From a checkpoint of a small transformer trained on Wikipedia.
Size: 14 layers, width 128, 4 heads of 32 (2 for keys and values), 3.46M parameters.
Architecture: RMSNorm before each block, rotary positions, no biases in attention or MLP, untied embeddings.
Training: 204M tokens, 5319 steps.
Each number is 128 + 32 x the weight over the matrix's rms, rounded and kept within 0 to 255. Layers, rows and columns count from 0. Numbers have three digits each.

# layer 2 MLP up, 320x128, rms 0.332, rows 136-207, columns 0-63
074187058146119125083143070129170133110173110014125081132174067174021152155171132107110064118197204122116081074096202176069168124121152101187168153058189124116119126175147081099163145110107061
119064151104150092115203145131094155125115111147135108092118157105107150135073149097112125125123137048115074087125085091118083112181140112128159103143116114123125131178179106090156131139143146
107098065116103147116129059110150111164097140151197135104109152130153123169082167115158110117019202115087135186129203049177146171154139165151153148145129120148156101133149124126093119120122184
094151136141143141156125097155098150156119110166119133153116093082076085127089174143156143160120144158116159128073179133185106111162147124098124144127100143169083097077134160117136140173093160
116123173147147101150142100160112207142114117072132232168123106084148118093139148088144231108149144179124161099145128107088147190088149100159162151168114130158078131094151093125141188176200151
144089158146106118166104153078171064144139096106125157129116063129077100096125100149149142069113102162081063122119139105149136084097118110123107124136113141080174181109139120113123147109095125
135044158123119141162121168103152123116159082130062061150145179139088134149119163110075131161133153128124121097123117099114122173190080100126108079154062083080149146182173175071118075090157151
146121163096156154111162141144116172151128179180147144116114154209140120140130191108159112120122102120193064145163155152113064160181151139190126128141151130122080139161140131145106142164123149
156141087206091115138157158176158138131100159090099125091135115131127091118133168045124193131145137080165163079127145120125122147055181179148154116088082161090099115149221073112148106095109194
152145123110173097120145114126129149129107122126152128147120162158169139135109077180161108095129115165088141126147126139077159086083078087078112137062144098138111152108103151093146174066132130
122168123180143139155172123159143134136070095164097177151106134134087076112126113175095107073108165081133111123092135137090097104107164154074117145166166153128146155125138103121092125163162157
120144136130068154126213149131092113140133116118115096148144130103119124150126140149142153157141091187107136140153097095125071149113153143095155159089160098179107098120088145143101124184164120
142163091124111080141130153126163087152123109119139139105149102111129102173101147158088114167080081119131190123085175153121085126137147064098126126172204170122073116142114145130120186152177105
135195114124112164192156161085133115123153162040165148111067159070117115129120136056125174167074101168169114144192100087123087149115110098163105126085162162096136100158052158144145165153100104
080184120109087092193076152107158058111140116136172122194116097122106127093109153116147150137143171087173124119132169101159144190132099136146099125098097163132172067115117130122168135079186080
114128110128112115146099112135069141137125104199115164085095118140157090131126116097060151172100136106129128126104145185168100121132175107131125146167144130153160107167084127123161068161135147
122122206092123149160126095156096119157157102153126140145110155135104093190108134128086133115150100129199115181116102191140125099084098096146118088118109110086155083128127099141102101070123098
144090166184174142134159063101079150147128054119121059132130138178086088125144121145168122122162120028106111123066112153089151130139162178149122122158103126100102177148158123065110122106202145
084165076103170182118142114093161174116169186104146167172075100213158106137170133115078164082141102171114158142111072118130090137129138116197142126160079117130138165116176091124150140135196083
175101127171114135097147144132127148138119143107070160147146123155150128166131143106119131157136132101137120108077132087118132142135145134113146117096115168094135149150142121130120125127116128
137091153073101139118139144087132136140120138141130183125181112134167168146078150133168158130115135034094116130180149089119165064104095098129099076121102098143119110121090106151150155189091160
173078160172147113188127123146117087104117154181135121123093095116093140098109105071124153105166143115152116139119137183104128115111168114089092138102097082125162116139106078067086157081188166
106108114044115128157167123148079137138134178099157141107147129114158081083150147156100061176100144178059120142078145122167111136134172112096100140125148175141134092118158135143175133095122091
159096119142195130127200135092119063139087156074129091104101143171171124082097147068096104176185133150122115092132181175101107121142085125133119163140143103125132087092154124046111178124111165
187108116131121116156132180125106158162096148199142102166131129101087086171148127121088119168056047119098152142139194159155104180121061148116129133147094121135173156144065127117125077151098147
187099152125039109165141080203124133134105123158119126176120136095148145093160107126157146112059164118136147088102111089149168154148114112127220061117141149157148142082152109126130041176089150
101131138184069109129168073120139177140114104104137115146169104155206104083118116143138103112144149140028108148121110089095138130079074154155122153163165090103156153083100128100121134095201085
094145093124144130093193145094132144113113128138202135089162195035115171144108167111183100109149141147116154129147163120074123092129151157144117135101150087096139110168133168126096181056164100
120137154123119131115130178063167152095146162125145092128195105159194121157130152116160126115163176106117126194091150162142116127121119068129133142087163112133144141121132145125139129113152108
082152164143102089158145067112110124110197106112138107117151111127078147142085092166112105120108158118149141076123137160147136085143150154182078092088138146141109079124155132134096156168147093
141087138149130148130130065145127087157149126087108135204104039127126187160153051166163157131118130110179146123146123137149098085119081099107105119093105084086111120158134174156097070082110122
141074128124151156143155150155140067097116080191103122158103150131126203142139173074182171114154180089090161101135170090166073067155094059018147134160118139101088136195120157182165166097131106
143160136126094124114122103135107141136137091155096114116111140120162082161165154186098124159122142196110149121121126110103110133160146106126195106113074166136092136119128099197175161138113104
152060144059214148189134148145153135091150120136137135136125189132150130136135116112106131112156083131113094140175111078155100136089117103108110143142127153153135141127063095186163125098129148
098176174133152102127096125216121143158145126144139196096119179167189076102118103145079203136110203150121107121160110179098137136111121121146111116122180147106135142147173111093091202122098092
142066138121173065142129080121118123145138098154128155082057102063146128143143116190106158096096167125158203063087178169124125171127157089139026170238144154083112129141151056110111136136172168
165137054124082076092113196131120124119179067171073162093117101119067111098079150135106145160111129095124097094115117141148138034100176126109156119161116156119177140204146133129141059106153125
108075129125124116147143136210130149077159112168124144134137141157085164088087161163156160129110109112105108063138166098123090116159123156107183114115175158163134173154133128174180126137179185
148117139134044125116189129078150155104093158108132180123127118138078114140128127079114077161069084147136094129083107152179112163083100152114140093168077129071132133101101158126077108108168155
166128078125160131127197165131147130127101137195148150115106179144158040105144121111097138162186119184122151152115142138141108147111155208136146122106097124053135184036142112128083128115144130
178147116132165119095118177115146131089179177150084074090085178178140135116156143098141068122061147116120092109099168107120118128210135160141134142122124152120153137117174132147135081124108167
181136158082136118122097102089112079122117101117040103094103155153130099141112122145141097096114125092135143156097142139142104082115152156153105056095156101171124136140107089090186173111119109
113124105093154128161149100089161168161152135122133174062137145129138106130142179096125108130097075107099135173106112095088114133127110150118146099153135128105092177167201138135113126119163162
141122139141180166174094136084100139115118118156083127103129119154128148146130143147117114066119144093131152135171095134155119152126132050153107128169144124136093144126136165131090136129174140
158162166122131074172173126152097129132197119112104073141077113193083142173069147143171094107161152122127091106107113099092062136090174092192174164106167080142079102160188105066136180182120171
072089095131203113146120138142148175139158160081103078122135092117075163132088078117131114121114128113115111112087093173120165124079109086096115132141155105133090138120102074105133154176124136
080107071123156128115178151139142119150157114071114071139135188094148117119119155087086149143101122160126159088181141097158157117216104190147091135123092062104105137104141093134125078161139149
088171107114130145126104132138099130148131100081135151144184137111047121174166155084154158126117110130155129179169119124119110132130182131123129116103101143149148115130096132127166157119123184
161143188111096107170094142122134110121074125138152068112156136109142115149100100183128182192168134075141211114172074170140129084119128143122124131128103095142125079126100134100168145118082060
140129161171188150139121112113188137138113112113164133095193137108117125143151116169123120059180141167149072135164053128146152150096147077201095086049080166133139099138081125098128114139125141
104191112145100126114117123146221129138138098130101186173122134148073157113116145119079135144154117099137136136165080171143138109176096185162107131115107161090094098106130186152111154103109112
132138163117130125122132140140173089077179098146167129109087123113169114134112126127060120113127123167136069120136136125125102096187128129072141083156148115087191162051166159182112116156120137
139148182110110175112183131137056162147149096178137138123175169111092107186091158149139167079153115148159162087125117122111099166120102108113156145184090165142113151149103084188128105141080128
102160138128135138115122125130124106148128122113168138147050163150177092128154127138129134188140091142142134088125109137158098133161136187108125104133200183130113173130111126130127122122139123
135146088114119046178117127070173132071128197155118152045152104125115151124064116100064119086084149125074143108173117173124091155122151134150177095035161153186125132129141060132133103143160114
107125094126189180173199112082099098121113123144120142162145175153182108122159126142067080133180130112079128143130105073111069176128126177090158162104090069203143125125113099117169112149167138
154192097102135116111106143126106122111098153075119135146178142097117192121132104110122126118091105122167103070130094150120120139171091102173140068080132113109090077121197109123139113064123145
095109143123113087160087122138215158115069146134093111129134135104060167137095098097159164132089166137093114121097111186118153088125087203092151157134148125089163115102179076148125127140109113
082167136087113157129127074115142107125115123147141101116075118136153146149124102163144114119156128169164122137126125151128137118053192099154101211139129119071109133058147095112143164105197150
109178132154137198199087180114169084164114238098140124126110131190132077079093124092096138179081178067149204190117104121168110110092091130079148131146165100101104121134041095086091084094168126
087146175092127125108049133146176118169125140152105157133154138052111154125127162127121048155124099121093080124098154161109126130126127111165128168139181056131140130123091129194116093155112102
128121154184060124088130110141110162119174162083146170188141071124083152079121056113151139063144166145086117130126148184126188082106113111121134141119223141132076170204090125073173117092112167
127089137153115117146124126135117114164120096169096136148144127064132109136124091174124127124119124198144177113121080123141110136129120163153133109167147109173167081125089146141078115100124105
191158062163100109128170098068134080162171118200135113089069153177189085093166115096110097140104184151100153196132124069122142068059157118110066158157125169153089095103176154124111149076177101
104131142119109096098183144138127143132153184129084096123114138146158142113090070081152117171157113170104156144125142150141163101145144042127138087132130100152099158169170142062069196131150124
174105099091145126183142145087110145104153123155120148143103119223128113122118102175130126140217117067083084188118134090149081147121123166159137068089086179154159111081128079126129088169124152
155178105118161141178108140133108117088146133105142184138156150181087177137081113108086159101109160091243133091070111133159106132188120071113121107132152123180144141120122144162117067093113164
034061153062112131108142187155095088206149115107147145199142096146134157124127156170183127116131136157152166152137074121158125167102068145158110073130104135130140147121103200161076087111133140
166116126147120188075092166125107116122117155171147136121139101148125057164131158101170132154098093193105133157123148169117162162077129179050133091119154120094119135117149118123118054116162142
139121105120128134092130115109152119060167097136180097091128229195151069183128202154117075113126098119159160065082125107134152134122103142097140157121146184091115204138135145099099087099118120
101163137121131077172136196100149152116183104093101141101185136116086143088161124145152177083154147146097172084121098076127189142128037137121187120084167103130108166116107139178127118110090182
123110134118172139112182159098169102090134106148107141141074098181108129079057124153075169165120129113120082000130124104117147154180131129069114051105126109112164096102201165075154121137201112
# layer 2 MLP down (transposed), 320x128, rms 0.126, rows 136-206, columns 0-63
144155172173131147141111161168120114119130152125101111098137140184097144131125141083094150104152171145112133162156126152099118127111092126127103134113136137128126162152161078136173119146151128
144127151116140184128089093119107126166202105087093115170094174116135116129061105166141145144129104109161145118111110148098160109079068164113125127129152154110120167147168166066096149107120117
146125196107150018155123186138115137122164084102085114180154105114130095097157068133087170129221051116151099105140074143019098099131117167113115107161137096136101120087049161159144146133107065
119142128113124112113159100086090154146133181092141161176149147173114129138101128119149118141092123115102164128072108116143066105144126117077163100105109117130155110058134121145076131141176180
118142102143129189178098117120217064084136083121138085159117096132145095165153152172095065125101127145137121153101142162151115078147146150157106108137103155099149163173184153150173104105107114
158163168169131153129093151085101119099182125083157164136122122121095087088137107129149111113126157140114136087108109116162144062133090100118093131123101143072106181114145072185129144144124120
094214093131146083065151132107091098118080185097109151142142095137114111149117084110229129104122118136127163109115097121181126044163096187211144133151182147184160087098070125173167094172122158
109094101172142120171164113094131135110183056093115131117148126128105134141086141135145140109096127092064161111141104135105136106119080164089124115118101137113138164114136132122113158114146126
113145212129179180158083083105122127151108058133141189181142164120078160160159124146142131101160185169051090177130051190184142148130109054122138083106173125081129176159112182203102164151191119
190145121059100146144112143134082152159118091154110160122087137143129109114129130112172116145130116142115108083144134150075102107112106106077140094109142144156094181125194181169148138077123185
074151108141122099116153138158137111161170127134115107112115159154115111109115050175100086059136121138088108161122132139140108154169117122104153112121199150137143183119100158138124196072141124
112138149114108186136175145134090105136116076130138098164105152120104111136158197141115129159148128127124139136131112146169103121154159121081102119137141089149135145137183105156112144187150124
183127168156175175162109158050110132142109133104177160166100175112155082033158093109110145105143072151128145142102082085143163126148139135217158119106033070079105130150126130121126136096084161
136048120147139085115141139157098134094111095197165144124174103182139188103138125180124106136171138115075169134101115093106136081115099147132156108143120129171156122165160101139114111131117149
168094052114141185148199118140128146165165130089122113100119159157134157186118196181137172084167112184111134142101175095093089129158170066087157112092143114139182191082120130125095146070107120
096138097179141114159143083144143105125123127121108115087130149062129108103140165138180164147079095148139152074185140097083097093131093125049152132112129174118134166125137120131108086102141150
164113130135125156092085072140080102117126126176194112096151121125141186126136126104112170085137117089096073157141192148106169161143188092116080107136136101109092177093165149149111131201123099
089126152148134132085141148181093123159170139141127118086126093159126153127093128110127101119102127093152133114124157175150128118135161152093114211128120105105124141092108078057122184145151141
139121137135139102154111152169094053197071079116125104101160169088144093107155144159131099116139157122126064134113194137123124130161159158061128137132136171151093098174081135120104126139117170
156085098157129075103122177123089144103123148080102148139142125130164092134089115094088126138140140161131132150093158131104148130133148123104151097125116126053140103131106160121130173129140118
090151118104130129131113141125077110163120134114122110087123134144107139137114127118143103122153170111125162143160155082131118150112185122103132122119098143112156097142136116105188162072105089
100183104149153149126096054093080169100152090074166158134164067119122130152117170161140118138118077125125111186114122099159174180165149116169136180110094119110095149144101150128129121145172094
081162087103133104089156095151161112101109152135152152072145075123183137166153177092155176121152093141130110156144081174087105123145110141126089073113151125111157084083088148100140186126131114
094141116130113208166167190170094096169179170160076112118126159092122097192127135112177147084109136150150135102112104129134142080172125131109149114170153137063113108094173166121067112089119148
131131204110132149121096085204103136138086065118139115114110174165137139113128145076090121121164107146186151106130101095105141088140129141118153110123117160091129136150108106142179086171149141
102200103158199181118121154058111198100140106059168129115153123151123132162139167098133155152202115125162134146177180152067085166104122144119042178117133125181141197128189126165154126129137114
166100138138171181121162178168107110149156109075145081119174106105039170141112176150127169151099126141190121132137146154155094091123072167111101144080139170103115136132131171115141098136082099
126110098142155156115113141142171153161163123107098119105087081113101124138168136136165112143073107058204138153117114163156178111153076096101132144110127052181107189132199132116156114117132148
140112131106148176083143143124141124147149123159128137151193125113171159080117147100117045113162158124149087143136156181123079189115104100138124081103166127151121107157157160132168116118118078
162158143128149227137151179159130176171150111095092124122122103193175127080117150099099144149137123126072093167086104112065106119082095101134197146137109154132091138150130117099151098109114182
122067137121155138120148114126160127163115148116107109094143151080088170128146121155114171112133098134138019138090110138120102101185140108148126056127122112142147070072055111122117177173115185
109153149116112058109139104137122162175134172052118145120170083143060055099109099170089068139099084193152137149174106145128168127162210166195126093089188081210177125081114098075111137134093129
170102159183166143145122141110132130100155111119132147159119150101125139081144083061106107084135125145217123111143192130122121099141153155146083176148166101133111098110119127071068059167124145
130065115089134124173108144084128194155191160164076130145181126123119111164087138153095137125101143058159116140128175106176117097068101110095098196103127133089105100105126148063122175089150146
162191120108149041129173147150183147090072118151161156150150144141118079135076055084195207044148150127134087116168072104171114157143121132143096134108119147122107116144072047102116137128116152
102196184150097157131132151155153107111076125132143127111143167133136113138145133061154078135147094101143073154167086149128125098117093159097204104077102118156144136139149164150113127162105098
151189062095079038142072152111207101122094089143119143080145095126120154131138149153124120064179173128159101168095093132151167071099192162144155165140083136124146132176073168138079093154157107
151131129160079138144086153125102133167114101119144117113139141163097105153126146090132177152141135144129134142133069153128156086102106170118124152176145152066144112128172138079118090125134084
136185111089154152165071161165105103169185142161130087094128144107134089087156125117153167092160135066145166194156148120077156137147150146109098126144142126188117101180137098142174133144067145
091135183135110158149092079116124149111166131101118096151124109113166165182141126155118113132085144151119098123121092100104104097121163100126103177135133109228140107220155089154129147125186080
105131118119120111181069075115106159142068146140110137155135072107116127170101120148092166102175106153128071127198174164134146083066104159125158124124096121179113157081040147196136131144122154
171098153124117133140120133116100097097113116068113131102161141174110109148141174147132119097130114138107142198082111117122081141105146126068156116123117092147133123098141082125108090090114102
127089042104168045130126097135182175161199155121132142088106142088150126115144174110129137111129094085166133179087140112138169142185092110138177099116151163105118162166117124124099145147105126
133081099098115075120186149141153150136141118150108092149071145130118062109141166102131130145122145122158148138079119147087098091141142149128185098128137146122157097141078113107147120112119101
192096092167090165098173083077087147077120152158068110124116192155141110090077094121166104131126136075106071100109164153128142110120148149118143109150131116101138144161139124117088105155165192
103137113115130146159105114178125163124143126071164115109171148116110140138112123123100125181148106094103113093124138147151095098107136146183157144096117164106137128153117081067171191068100132
150156135113123117124093117098146090139098147120126121167113089130140157092144152134137148107137153074081126155111101132151123177151109130093237166120158165160164165178168136134096143109125172
159068122115108154074091134121117114084068097119102168129103142154167170111123111099128144138185156156099078116154170136142111168110081076139161110148093084158125127094108119128100054091111118
120149138128129116148159058118117162163150125196012138140075183153120099092106165071166070078096118141114100194105150076179163165176138116105050107160180124127093128143117167142126147128171165
101126111141101089160124137135128106160138081132145218143129108117190135173096171097075139159157143091094158136130191089127157113127092086073104115132162088162132160134162147105136167152112166
159134102109158169109111108110093107119121136114129166101127176141152134123138148114206103129144160118150132169112130131106113173091133130119093125159107135177114163119110105145118171092146114
125151134130098070133188162116169144094218130128136153120084145133133148163148122093063117128152108122164111130148073098089157125111135130123213123143142128042123167058138158109072135143111130
102145166075158112109136116148142123133145132092106147142112174125129073113167165136138161127162169109186105112107135158138114127192140105134114136144101147122088176118166101141151129115072187
140087146117133133160155141156096133079125130170134136068155081129110099065124130159076105137110119142063109190145104135131108110164117097174125144109092096178144067136167158122113171140166136
098130140131105114136102165105103117117143126138135115139112125093103102093154116139100161104073124115070174099151129112115127141150136073121101106112145116162104139138165154135140086085147167
161130111067164102165149118062145151172081116164070094113163155197179103087146084102106097171138138108080107133101141118162099144169166164083169135147070130177101094151076154081133141115111137
168207128105121155145137142085121129140052113142115168175176168098131188137132076108100080139111095113148110113179128164175155091144095102140144117114120075150082067099255127121146097111157150
132132158103105081161183068138167124194121177205095136133125178091093160129137120166118106159107106145141139138108112166153140144063156210105128133106135118104078156121153124133169135151117103
061117128162162185189162131125149092105177138072173163113169188063147135120160111131145133118091143061126140169074116106031123106102115119148144047161108144124124126123094128152077104112084103
082131087079118123135128093114111121135157054089105114176144157121131132116171152125149128107122112172146109144124122114123170136163099094124103113121128152112127123148154184156156147117149132
162112151137126091146078110131170112146129178092108098128165188103158154100167162170040129145136068108187150217088145158070147133168122135148093151152210150127096142143141124180127101131120107
161093094115174077120122188115121129148075086151099092119141148145169164188120157141141104146103137167171180060132107062127096144159113128091115129126075101131155111043179138177135139180157064
122113196143080128058141135107121115123164136147111139143136123115134070143116039104148127131173142121177144089136164054136114131077053140111130202117169118084166131141118144129070095095149111
147162072121115115069152116132177074078110111160115068111075087165138106126144115133093140110103137139122126131141159118103152108099170087153092167130118135202114129143229137148146162123146097
107100132162115154198062143122102096129171064159224204132071153164115137110171186156122120084129146135137189075137144127105127145071098193114122169119120160073160124176019083155128074129078114
158033127116124115136117185112134114141072067141120074159087126174180171093097110111094120124162157063088125134126102140137130131166139125090115125117134171175151151168128117101101092129153151
121130112138099168138100119169228142146135179157112090144090154115135094118167172120169129135180132133036082194164140148095141156078145102115119102055070160079164163133155092103073174172115139
120140069169129087132097082132120119046153107154096118062174084085103166132123057132123139142138124094122093120144129133121166120088112086091115141104119122129136071116110133110114128100105102
186040091137115172109111147154129157084146164168151106132119104150063121137107134137138099122110127163101169150110201160126210128153171139098188103176088074094141113127098154174143101085071126
118119155118118110129133112143104132191115142141090145149174049108172193146130055093157182111146129139110081141159138128103119113137128135122153095117105076168139087118093129158159155163129147
023095124072123119142040160116165135127117117115094099098111133127133158147161151109088171076111141125150146117105154065139210121134097106149130126124196074131145124154134152172140116090084154
# layer 2 MLP gate, 320x128, rms 0.341, rows 137-207, columns 0-63
112140115105130113131121092129152145127171128156159122097143147138129117115225154058150168141145137172143143201154140155159166105112128152120116197080120107070122158085066121177090125119126065
071156175137191087113078177152100177103120170129118093128135166097158094142107072152100162140143131168118088090088104120097125090150197115119109094155086150126133138138132146165094148178110106
134099131153113135115155146121161109078122159129136081089155143153149150132192149111101097093140118104139061135162085126070148138107117122181098126146163124120165149201100135110146080076155107
132075145089106100062113179124160173133115090086095134125103129123128145154130186149181153126130132099122134125167125130118166198166163133180106071135139137175106185115112129151153129162145150
128151136129137138105093154127127140123184120104157136126141127098059100122123104162113060078164115142121150123105177130131133098148109113128111117133097134089119173090101098180151152152170094
109108075096143121158094143123139090153209117099068107121124144144105134134189135090060167108115113168188145167143175120106147162132071114150088050123078163097188074132181134183115104102044196
097151102117119141151113118135138119114097093100155146197174115096136136081132092122094099128064222164100174058093091076134170139106107127096122122135120150141192164146112104127172073116103128
104162089144173128187085171104119123100122139176110106149076088070112090128086114164091101123111048163110155114140171102123128156154132152118099140183126118152153165049103139107099134092082125
138136137076151117158188139151085149119082124137188094159108148125162140128153109154124104115130086174129144158153090170050121107111110100087144144077139139143115182100141140132153155086127152
116110138140169104114111147143131137110160164135138133122122112124170153129097171097153200203087081168114133107145140133111175099144129138180101106163067125095113116115125105096157117139114109
100089139098077144175171180082132116118117105099116089127181103110119147101131146151100142173125088160082133137145110111157131111136129124073136112140170076117114117103141152107115133186180125
119086129140140101113183124168149144100173164162169110105081122105049152188136140139171108108165145144150129128179168169144120199102082172073196134132134164115097145085138143170111095118125088
131063102115187104137137120207130151112151082173208135136130204171144138133178145107106102107139132127118140152099096129132082173088148168087109097158118151090091100102131075173114166133083145
159146159165197084098133096116097200136140136174117120111131174102166101125191131108116107112086135084097085149098070182121143090099183146128112111092123172134098108123149170114053093168127119
152126176095109146131170166138113131114146129124130156143122139207132152147113082118082111080156148091125115151095112128173160136140124139189100100110139160072153155118165128127099202123096071
155140175124122133162134146104162202122131120102122148133166170050131057121123148215176157141116106213158125134142122157103125129107117120187207165107165165169137159093100172118172147134057111
138151087150122118165114173164214142136112149151117173114079153103137151137133147076137169117101168172143149130151135104155090117118061100129154127053157132105150082118107138213167109154075145
188083130106163100142115089103146118157132082152153093139194160099105131157077163190134120143164171049132053080096163159104132131149138146111128112123153163096115109139138114114154144131135174
118160129098116117177155084122125107145135112149193123129108121095102142091143116156124135107088081123139139129164125152153128108125113136141109144161147140167080114098114102170131106100140130
121147079184141128184111136131094109102143101082103109128091133105104120123137127141092155124113069222160146132104161137106116112121143149066172161161101140077124129136154099068168159101220117
119137114126150134133157084173114158137163083140105102108119147098150110091139141087123162132159110217102078109121102129126107145089118134113148181153139149154096106125120124108091175107205103
100123131117117160070137125107151165160148133177082170165081106138069138138138101102164134219090121138177142070159183148133142113205126202172123101168109064136155178184046157128113094099141132
090158158065074168070156130136151113132142146147131166136125135113153111163168164143166116078095126149119143217151113076074130147119136172152129123151190137114110135101125075203148068102159167
130117110123124154118107143197120138173132129185142111106089128143127114143153169154059117150115071146141186116150160141162116168170081147119131127154119143159157152158065136142150086144073143
098129143127152137166092117182120112123116119187081163099179178123119041188117134113072166153116128106131185114069168147085128184117160084110098201109103171165166111144134070125171121093128131
218068149148182116130058198120118116107187135094118099149081159140073124152118169109173182085089089118193162149159124176170104070109086125096137139103074083137141089128157122126086129178096181
124101153143130151120102146127154166133104177132129136168110056135115099154140148152174117122110105147213092042109177178197112079162133059124118126136143174163157124213132161176093116122120153
142161155130123143100155124135157179123134129131149103159166129179201119127110155074132098137164171079139104186115159162114096142110117099142111093109145126136113121092102155115119157088144124
118063129144129178112139130077062162077155163112169127123179148110157158116126183131144186173106139150153118146140127139127111068140159160125125096079119174087116137102171182093180099116190077
144116132174119111156121127160101156137157083172126138127118145065095121059101109116196092098147091088159121145159121107121125108090122150072137213144133119089119143073043105121122109116141095
134103086130138123126142104149107160083181081179132125139116212155145112068140135086156119114157134112083128116120114101123108104139132099132114131112120153111122123076090133135190187145155188
118148127121082104125145147115095161181144120199106136082096177119150084116144147176148100220126118143115135155141040163152110176102113126140173117145112161164085160130127091181155171122118094
152181113202085095122086065153136130158117144114122140127100080121129144117109097100150149108070155068098165165098107190126181102150123160136147124125145164119108091148215154064084177183167095
145109118203133155120082101144161138127153139141104111113116164119132137172123210178070094145135175054116122146145194132085206091122109079106141154127098108140113083101129159146127179148092178
134094078111140112156154113148100130116146133126143129116138134134148135098120138159090151096168147153123192112096188088119092164133199117119078154156156177107128112126132089131138129131137179
097125155108083134148060114115158210137134168145154110192146166184138182136117103162120136091116108133041146195164085110119137158125065131169133143117137133096118142123137138115119092100138045
129161165126120114081141106118157135100191129109087143107140153118171108098134123110110081120076156128145162197138136098140158136111110166168070140103107109136127113081123107143015113122117136
141114167128085088121103173140134136149163139148125174108085118154142111111062143056074086122148094149160131120111173118174111120086127098129115154173136142124093126124111143130095149115152159
108151098125163084085122136079153132154122155186111109119099116099072101154124158132042092150147141173162142078163174146103152141191103137070123078147156140064116081087147139068153108073148111
123099089152100184138121095138103128120096115102150145152181131067131157156149085141160181186123140177159190147060142158174103105186192131147090139155150231095168112133093145109121167113155050
162115156070109135129121173074119106112105139107098130108106131126111125145105114172116107115079138079128129127098182123149108106168125160124118048103147103164130121155106113122156160114106113
129156155158085168126139149142094110077086124153115084126160074147055136136098115143152130125148193139144117086148128193145126134112118135110111150094095126148119100063095128141103161108163145
135191140168167162160067147108089123104103118162092146076127061098147145234086089173110117048114060137091112104190139123123128177118121085113118184129116135166084214113173084154128163184137196
095148110128177181147080135133119103185146098168143171118121092055138146094207154136099137130083159108155123153173154152171174107155094141059105069141081136053164113120080129145133070103078085
153103064135129141127166123145133099112160117103129095149089087156076154105156101137152113124132148133132137055130115113135131154080088107120140122113158168080148139191098097069131217107162129
084127138158132184139224178201150195119156130153103158110157191125108150186138094126102120140124133196174159093143093095074108102095131144165077089144119127091111110119152120096134141170141120
099153147108169114126124134139155156149180177172135075114096143128083115123066147155117075122107065050148147067107095068118126087185107118087132148104158136136159162168134137084133136182120130
107176082131163117161163128141127170165158148101051108148121156140165130084137170105132131103167145096090093136156132095177154158175104090106080128091136178152147094114147111121138189135125142
071118145067133147198144109121156126091178157120126089146088118150131138100063128105162157119179124136146086125114163109072097171085079149143108122102148190122112164104124109148116122121124093
090181159139188114161099123177177145169144128168080114126167087117119142127082157109119107122139136130121113156101094163104107128167089164144102109159095174166089110144126142192150140134095114
134111114159153135137089107138073157157109127180119119141223152136105122126112107158149146142074088118112150158137159137117156181114144125160112153104098087135182112159097118121110122108146147
103080056108094121142076131126118145152103128111118108157133094170122132066167123101158098128097077082156121113116134135130140088177100132114111071076204124163126108112072155100125123092157048
145136093151156108188105147184101114147099108123156124180115139096070143161122113105174194092128137143139135135122190136167140122096146095153134116168097162101136137136125116125077130089075131
130162062117122043173094135101169119073115164172124163047138127126125140100065138075072138088094161112081149098174132160122095177105162145163183116031150172169099138131160065154132126126169124
156140137158132026125124101084103088133152127174063094148112087123161145160154161134118158113110140127116099154119161182144115091070147115189111073140116159107092117134172131118149205144121122
157148131094120117118120121090096117138120141084137133161148129113108185150107076101109135103091096148150089092114099152113140131133105084176140095119130131150096084137205105118119104069141122
110131161108123054151064070103176106179113101199109140115198145064059129186061111170136145146133122130084139141116118174154133099125146128151146152107126095107108105109126157137115143135123114
086129097152137088153143134083130114136075104077087196123138137135075179142086137135102127119071108081148081131095136142127145126146093099140142085089117140152187129136132176150084081127166117
113162085156124196202168138103166118187156148160103103152077098178094148117085126110140089175067153075180139157099155111158080144129119122136144106145126162129118129112064139070117132126130121
153114136159130120069137103053120106103122199124113104118083177134166138086164134149202159135067089184178157077149152105179143111185112131129120177123139098037135119111131192052111150097212113
158135125068204116143083159131150161116082069136074146092132167124127076184098115164061089166121147174171124152117099164113057192145130127215195150119120131150144085068179142183062128134136074
150151115082130118169147157164128128116095172090158140101140178102104167147161203091120173127115126142100113245126135190086101134153168144111114092129112115121144130107147137102097184124084096
155154156194054123127167115104083175149147143151153123138162086089094148126113072136143165128103073112132152176120124156129139091134123141134131107197185114100130137092193146155081133096124099
102097133083163127125132128134147175101111151126090153107113096160153148147076144111080124156165197027166135134089200162133096100214175112137167067145128154114140109137118144132112148115151136
158105107108139108190142169091159133122135109146137135131098137210125119134141092172049144148185118035087103179126109096159073136157126160105153069089054169156172121101138103129074114130116183
113138159103130071080172158113122132142139087126117080143127119117191095114147157152135132105091131180156171180155149153143163122065141179130090178091121146096067163128066122136160174158098105
131160160154156151140113160158144215101107132121156105096100137104157062123130142108066167154113171170112103126098120193131177131170119147141193176095083161131080126103170089168186132178086148
099208170078181050212106145101112114124141131183113128139115143099186167086139104116143127129073125078147122137134098061152116114114097078136135177134119145076142165127099134138161104119151173
129173102106148146138122135126128105086185123129149148081144170150172037158118211133101090131109117129100116135073158109197119134133180122113089137119132166103149164148137137103114135102173129
065118103119114084151165213101170173134154061093147176074145121125094124149135125115159153064168128126091166090096124084137199150129051076136120110131161103132122141126118113157122078121080152
115133126092148120061138154057176099125120125103103134125104071175111121078070113160119161152148171059140082013114128121135130180178121147095112052123139132105150111125182167135151106158166095